{
  "n_kv_head": 1,
  "vocab_size": 819,
  "activation": "relu",
  "qk_norm": false,
  "parallel_block": false,
  "extras": ["capped logits"],
  "init_std_o": 0.006,
  "init_out_by_depth": true,
  "grad_clip": 2.0,
  "doc_mask": true,
  "steps": 5127,
  "dataset": "wikipedia_en"
}
Each number is 500 + 40 x the weight over its row's rms, rounded and kept within 0 to 999. Layers, rows and columns count from 0. Numbers have three digits each. The size before them is the row's rms in percent of the matrix's.

# down: layer 7 MLP down (transposed), 896x224, rms 0.0824, rows 59-86, columns 112-223
# up: layer 7 MLP up, 896x224, rms 0.0865, rows 60-87, columns 112-223
down59 086:468493475526465490469480467550442510521515553475525432541503487542467483524513542441499512513617502496472505451459511497502470471440560519514535571498451413531516463539594453517537514526542469474541543511485515469482504491506488539531442507522501493483463492563496500523540448498501503555533454513453500522554505434486511538473463519512
up60 100:476451474502483481535501557501495527547490455598536530525522662473510492451632493526440523563489505465497590518529504487531493488476568471524498497502528489444444468491478496498465497480522471454489533389506533494514539493517528500555481491556445551513554439526466499529567528506533470521547424540573523483518478523467418499389505445538
down60 095:492515470527472516509447531432480487451478454515520533505512508539466472503507485500575471489477536531427482548530570495434515489459494484481504564489510464537555532505411489509518504465472507539501461512562515504534513451415494497467543495502414457449409541554526507470577412433501497494452515502450501545441535514551554458461500516494
up61 088:498548534507540541460539487448473460518515506512460514559517541521463529523512560480439420524481490505456498482456440479489542483508537523512508489441555497467553453495491417488581476450408506510480472487515451451540516507515509542502423472476502594467517460496478529497461525513565514516463468541489408570468486505515564505562445473482
down61 085:541541560478486535437479458508519490443503461503490444503532461531481536550535497483510440445523488552445537473502525570499483525544520460519485572533513586411507506508512438425532489538461492573520435472555537442487547530476422481511513525498474503516449511429534466523511486552390505478498470476589489467467461598495545479502519541468
up62 096:458545495465548486509453578525491531467470538517489493492401518516501510523445477477468465492500461532487515500549483526470474523485490468569414501451525456485458461482473443553517574459533479571486460488505569472491587466521535516548550456559531516566482479583454510503499472464431428482477495559467529567492537479495527522594475449487
down62 090:431509481515455543482478472499514528448512477516518508503478537528474532531526495531552522449437466469535465523576464520491456443466519441511477468516520504562489542434439510500429431522577448423488523501479518510489492544519502488535441439457517457478522393512501533495534546555492468579456487490466490475526520487506515447485421549467
up63 101:465471471506446492464540437496504525478513523534469552552533480509510502452518438499519494478481488533500559463505545579473495480589503492458541402489476497496478477503492564558505528474457458542502445532498449454517465486461495449539521461462547489516461372590548480489416488543486488485517458486428495505482539452500467478587448477525
down63 098:499560467437485528442459558457544515475511527507574541543501525488557484572518546530524428490515485465458547455485570480572505493507563484525508507551570523500488505472530496575590459505493444484439499512520504518495466436514455458466463515517483546507464519503523466518485497478497535484473558502550418522540447501532503549563508484513
up64 106:467492468478488519468522517500555481508490464564505516500466548480535533462489511497489507470545544485546555413507553504466542508535466508565548455506497478456462517494426477448501498425478463516479447470489523496458541447521472560523506435552491479636488474491587523499461540472496533478385479482491496523452540515457410479500471501433
down64 108:585529471530490450518580509366483535524413483561436477462549539485485519489588506539536509497427550476442495488513510537425561457450469512535511477422462509490506489529598522499479536465438478540500415457497466521597498555551442504495536505531485499536525511605498506443469514515481545478496444498509464502491501469465485493510430437519
up65 115:487534491513462482541451443507563490516504584512477490547380533475470525533507476563526504497485514527461559461478556394492522487601528509499503599447461533498477474421493479592594454428533507485465553471530455523518530417483441501481462488526486561509535449431456503503445481485457472489431485427449494527462486439527457461438416474543
down65 131:493518490533505606503431523492448456507449496546486529541550474482505461525532548417545482444456497471538482482504527521493546536551463569467534455520551402516495518412480438487473518450554534475482515507448461575511545468521524499554550539507508448469501567510524536519513491389501491522495582600477548485530543516498464543504446491518
up66 112:511578493495463494488444455499500482505520550532479485516523511518473496499500423579450478612439492512416582464548563534452472520507475539581552513452533532494479468495496461485492435494412465545487557528545527502515510381503469608526512483516505507548545509518548433496485445508520558496500524506475527522545514549452438522526459454498
down66 116:569482489515523509575478424529555516498548494484470531513511529446435522548554508461516502521476473511472469478395515522593489533510559497563526433512440564535483462524475564563454486509479557498546503484587495482448547550369467544504462501466475517545534549499496511486491475469584565532474508527480526459469488508537488524501469535496
up67 091:494569492499464495457510499475519470591509544568496506550455483491594487463511477545541449476479430491436529502512630539483635535572553489506452516509514465473485486471491510454517431428516537524428547580525447507490485465506519539534470504523400502512534546561482495518531524548494511485418482532469469514441533475421495484523506452458
down67 092:526509458559490577462480521504521418432458404543545494482481494518543362474466530547528435464532499493430498558461480529536480499459571478484362546497491547490508522553481487515519542460459539518481499469502450488574473508578501509516543501477516527480442565523489464490521525474485489456485481481481494497477503468572489495467492478453
up68 035:478517499422474503518492488471538573557534565470471511553438534513470545518471518533471521563508504453460476517502526495426495616537463534501460398569442472485508491506481460560543539535474503541444487502528545475448570461465442530481476460508464502561509449477490459576474507508486527524598508549481465556539498530465512541492510519511
down68 020:499519536509521512468569500493476476496529467377521389474510482494488554587504437470513501487481599434519489532550432530429542450501466492530408553437490510507503553506507537527483478508475540461545512534523520556496515506462550449562458497459561505439517442486491539548537483508470526515530479437487493467533533484515512563485508511536
up69 103:471562445495480388559515481482455504474556514546490567519591501475510489478503473561501551586468447498540568528474482494489500476469488494534495546485499531533479529537488507443564481540476472480515546446563404503501528427502509469475482496489423563481540514567514477473486464542452519465555469495502496526476485487522475465435476512510
down69 111:453550531501514542483544456425490469507501433466544461508517543548510479490485558444514521481556522577499469501556555442503517608556501498511503502500553515428514505503483499521466487531514549511519444533466494453511471490543541599518485491495574527490525491481526488489448566501560493493562371474534554494491535413540449489470491462446
up70 094:431521477473465541534435504476540529483477536465433492561533521543513485423518457483510516577523454536485522516598534450508501486473532560421514421554516486370552531529462509524471514584545446529443455496522497481513497519427448564447482498533508506462578468475539496512478511462526470514520481475487536483580508440516493576489489565573
down70 092:532527547467460488432431483494503502486564485425503477506481569541506457502412428501512484505533484522474397461498577523494500491547487489523532515413468558534507497506520450503554495459552508519511557523516455513551395537568527501535482511503463472548518527573548512431536483459573539465526524486469477421569497486449570419471506503504
up71 036:461518492383491508521415507443510501551424486495470554522499522514557520505586444494519500522460442505448461527543526516473530548525500525470502466565473515497483408520492473493516476531496514558389492503541504447496537451453488528479453490483478524473468419475521400561471496504506526523511479531502498497453540544516431546547440526492
down71 023:490491406458553564543555465493513539574446538534491529500505531547393503490436542483487568525471514437563522485457582478499502539527512494523525505510505505489544543532503567453541523507443442470515468518500472519564460517541508510528503464495467487431490549508537555521509521545554461531495454417604441496474544452465472556540472461478
up72 098:524490442452481474432465483480530551481502506486483510472487549487438510398513519519503492565462465509440560497528529493480519558493494525538492476471546515430549410498528522576549545464541411490472521538484430508474462512472472521537531475429523482587470490524536503450529507471484513521507518493546463550358543434455422543540525442505
down72 098:489460510481447471455573491569457444530507438436409417472459464497486614530463474550459464466490499486470451516463443500460494498428468561488472489489484446474491492481485557548516471522521500526479563542429505498486555529485514586415484474491519546531481473516524434507511509552579511463546489486513578537513631499457553548495526517496
up73 096:495427468520463526495506517401477495547457512502375469505472558548516506530482411463489459514502457462508468534478498469531565550491480562524455426503493490469544441500457437487518475501416469497463420464478477526511509420511519553505501484493533471494517488566560487523537500493512523523499523486468510477482436452513405488530457454577
down73 091:491490519493488519487481497567534492461540516518477484470458474499529510528455503505515593566525531527476511514560501501418471473492506478434491418553534535528489584577452562437463546528526486493541543557519467513534441518474529473537563450442462416487502483520518537486452534489448520504529521547487498466500504467517486543510549509430
up74 088:492510507467517462522522500525537507485509437533547571486552535538542527478474443486498597541484520583505510472439529484417532473501581484574580427530510478490481489513506491476463421461540488525503539433462511466478516414494462552527478475495410499536465472560565504527472449534569504506478511472449474513412567470482449514475474432470
down74 086:462479510496574478456506522468449505473467473436542483510487507409502537490525532479512555509478474393554474489462488523495518479490471579579542576509506547523527476448461500551449448561474516477494439424501521478510552482534427484494460631537488502492484485532479458461502530490413489516518537528478471422491523567508490568549523460507
up75 101:510486480502400467459546559471461567541452525438438536483473569502465527449537446463378520488496454481438488442543554478507490548507544491495436501477560514482529485493475439428490583438539500455427481478509491470535471477469540536522505422452551603479492523413429576538513501478503495535456529455540487467433525523537517470532477437517
down75 095:588481548458507491520505473463448479507530484554412529541459513540468480522416490527543496479423476522499488501505530528514589486543536552509502470561455516412598462491486481514511517483483578525530423495467414519533481536547463540523436431447470528505466445583480447506452478598597483481519470486468551429544457502461504526526448491450
up76 105:494548457459499511563477508516563613567508505457491556503550522500450571524496483541503593526455462459554551452498499501480500494558477438524415564470472526515505508474479453526512523506551515463504471548540571391479500518487480487443482506540504571438490504463448446497486473542586550556490508503511467551498505528497473583516488545454
down76 114:487492486476461517490565468533503498435474490462585519459495564447474507446477494537485582451481545521545498494506476522537436499474556478559403496516513510483506446471506527559429452511526473535456489399471480487556566499489517552581511457506540496476485523487444472551487555510507487511525493440485478519518484486468554472422477501514
up77 101:528508512514467485530527505470498478508468551543397446481441485443466525490473502532524488563490526518413521478550463514488461529508563469574473516515506507517478544500421400541515540441465474493500484552514497534522510513520492503479441531458468486495508515477482402510511458535534452574482542518491490531521539496519482535563474463582
down77 098:469505476467494485460440568536463480515530519468534495447528486488469485546478580438530511562466480482495448515479529564489440490504455542456450469497471468520538531456536407575498560487462463441526488611553586512437479508497464445489518509475436530532506538537442471479518548493487491555593512483502454476501533572509461516585475533498
up78 106:526513475459455501569469502504501452512483504474512577522514459443505482495508485509568489549513474451517542493505519504480459526476559471586453544556490512489434510473489533447530541440567510505445481525533529553473557461482502528501458489547495469490536531480428499520456547486551511568391442530501526565469509523510473516549518503534
down78 099:496518402488457561485508492563498447526434474469493567509427560481506494516433434400487483521497482539547507508527501501490553508506515493479530508479556474436486467452512432472513484486511513520584483506516500502493462524490528414507539567484510465478488473574464498545525527467569472465566491440535610533633477515462463492518536574529
up79 114:541479528541480545540464608400494490522425518455486562505446547475592484481480476494498415472528477449537544501561552426537473495509584471453508549502461438494517504508462484557545526461517481517470529527588536484523467418429496527528513516488484544552485511459477529520533451478534465513539461484498462575473490548522451437530481470555
down79 123:515520451472447490463484517533495439433544588481444509499470483475529498549529524552414511576521534516418482466521530465485477513482485486496485460481528527487445583537486460478515482518511440547532512483495539532505451508491517496402534500587585506486507462493531527466544473533534486497535530528548402491480480554540421435539492530557
up80 095:500559528503530538471536599468511461552376516446489553521473462483556528487480459479455491552493498467479452463579532490493471488516427532463558478521505470510550395428489507488584484435543427548483526528440565478504440488433504489507496509459500465479478489514492523490504466511552466534449485625466425510459514526431474461539516503480
down80 091:528510538543529518402464485412468548483551485460541449542508570552498580470468543527522521446475543493508506480540531462517455557516494478415546463451492535549442543533581487484523536511441518488524513485576491523522435542494463567476546505529492474534496468465510454517498468446494509521476503460550486509508456471519628492518504535547
up81 107:548532467508505556498477532480535505523438511552579537529486558502488531514548518517473520487544473499561536461441529501470540431545518440573559491488549452465529493453492585456479527537487495508448500436514516450511517482497535477466485528588424468604483500537446470475430506501415507510532459484513537483460516577507476580472482469504
down81 109:465541529531590474531501495482516471553477495528508550482486574474498535455508523509466506455513485515535476531504468497461552453469470505538384469542512481449546551474516503533418449445551436532430492476549451567503472534480518491504524499459456477533461527475502494500524566444443572426506568417561576525476433524467506459478492536512
up82 094:472543504474389492454518590417472505517464531520481496521454580505571475506487431527388540514505488545498572509491566483463493536537540529524483562478479459445563467509463394446587583476462495539415514487507496544490484471488495501525557451481487548558508512507504478487533526484562555450504539535481529578520517501459419509479480420488
down82 088:473507537544496497576512414498509444412538438541456497550442518541525463491414521552451525465481554473504508521523536534507488495488513462528497482489468586578525445471506415447440474561478530458521573506518517460534404497532496481544448442474473509500475529545555543489491470459539482468456533545472504452510601479545528509493556516482
up83 104:504524533450467490511461445521521465601503570520500481575455482482487497552502484562437461516467480482453501404520498507519517496479448528551486485475535436512499398466530501568489535483508475428512463469526473453555571406507465489472493532554473456508527549450502510533504522559460582530464514469513448516441569565474533482508383474518
down83 103:499547523525540422503467472486513503461462459463541526512542567479480426550570491537554445511507543509465489450419517426456511477521521533556542450544455518551477498543495519428495519464533498525511489518535524539498513532446427532514547503522539462468441423494454506472502463557512581562493521533450516583456427544435512479494516510475
up84 088:557494507404552443493505554470522523531500502516439503508418517630492513466541481466517427553438507543518487512521489483490493557414487472491455453485502471498478507549347461502479478534541480475521483445499546466549545509507513487461502489509461513526570462541526503542499528487537429480579499510444497524458515485539504483528490563531
down84 081:508467473536484467471465477515504522476462499531544567440560504450459522551546430430477511456494612567511536528485435526544456523548507497563430495471519513524491523516580483515470526477487469533515479384529534499573517506543457553452563473541545530451474430522449522493523472584467546501512493472469537388519474434516518458493460533487
up85 095:566482544463513470521496456528522454662425511521478515466429472486477500483557496534469377517522529535482490500549562374508526579504508509431507498589442517460570424490450486501529479509449487487493472503495457529504488507513469509489523459472487482485493478400499479490530497482536516602461494517508482524520524455527465463424444477558
down85 092:537490502486511492430429448599502443522531530435525467486522529467495440544542562516463484510557448481528465533496513547559574488427498499497544469532487538469544493462499471473579495432460542503517570546506510516503502447492511547542518516503522462562508546491462400493492535471479501484637521455442516485627441495469502460537495518448
up86 091:498482551439515465490481452483481560570517498487485498484451502534504508532488474520469484507475534482461507514508506477469481590530574566516494461532601490477524548529472466501553498546432535587445583478507475494556510503505557565540496489444411452518467560498526451572471525517429492545461420571524466551483469533520491456498457440484
down86 092:447551436533470505533469526494501501423464543496466490526516520501497535474488449483498436494470421453510508463523563497435531424447517426486531523530527541520564470496518474501561462422495414522456468488472534541471470458553457495538478483530452507544463531514444464590540512517534503498502541489454559547492536530514525494512499511461
up87 100:478545490515418517478479496526531527502456515583495475547545626507481516572457475493466510540409511467391470475502513544533505510568459468535532442488543557463463501492503448489512520587476496522503434474507424388550535506525519529489425403526517599493493483461509472530467504542556514499486515553508511527549497506479463505436469492538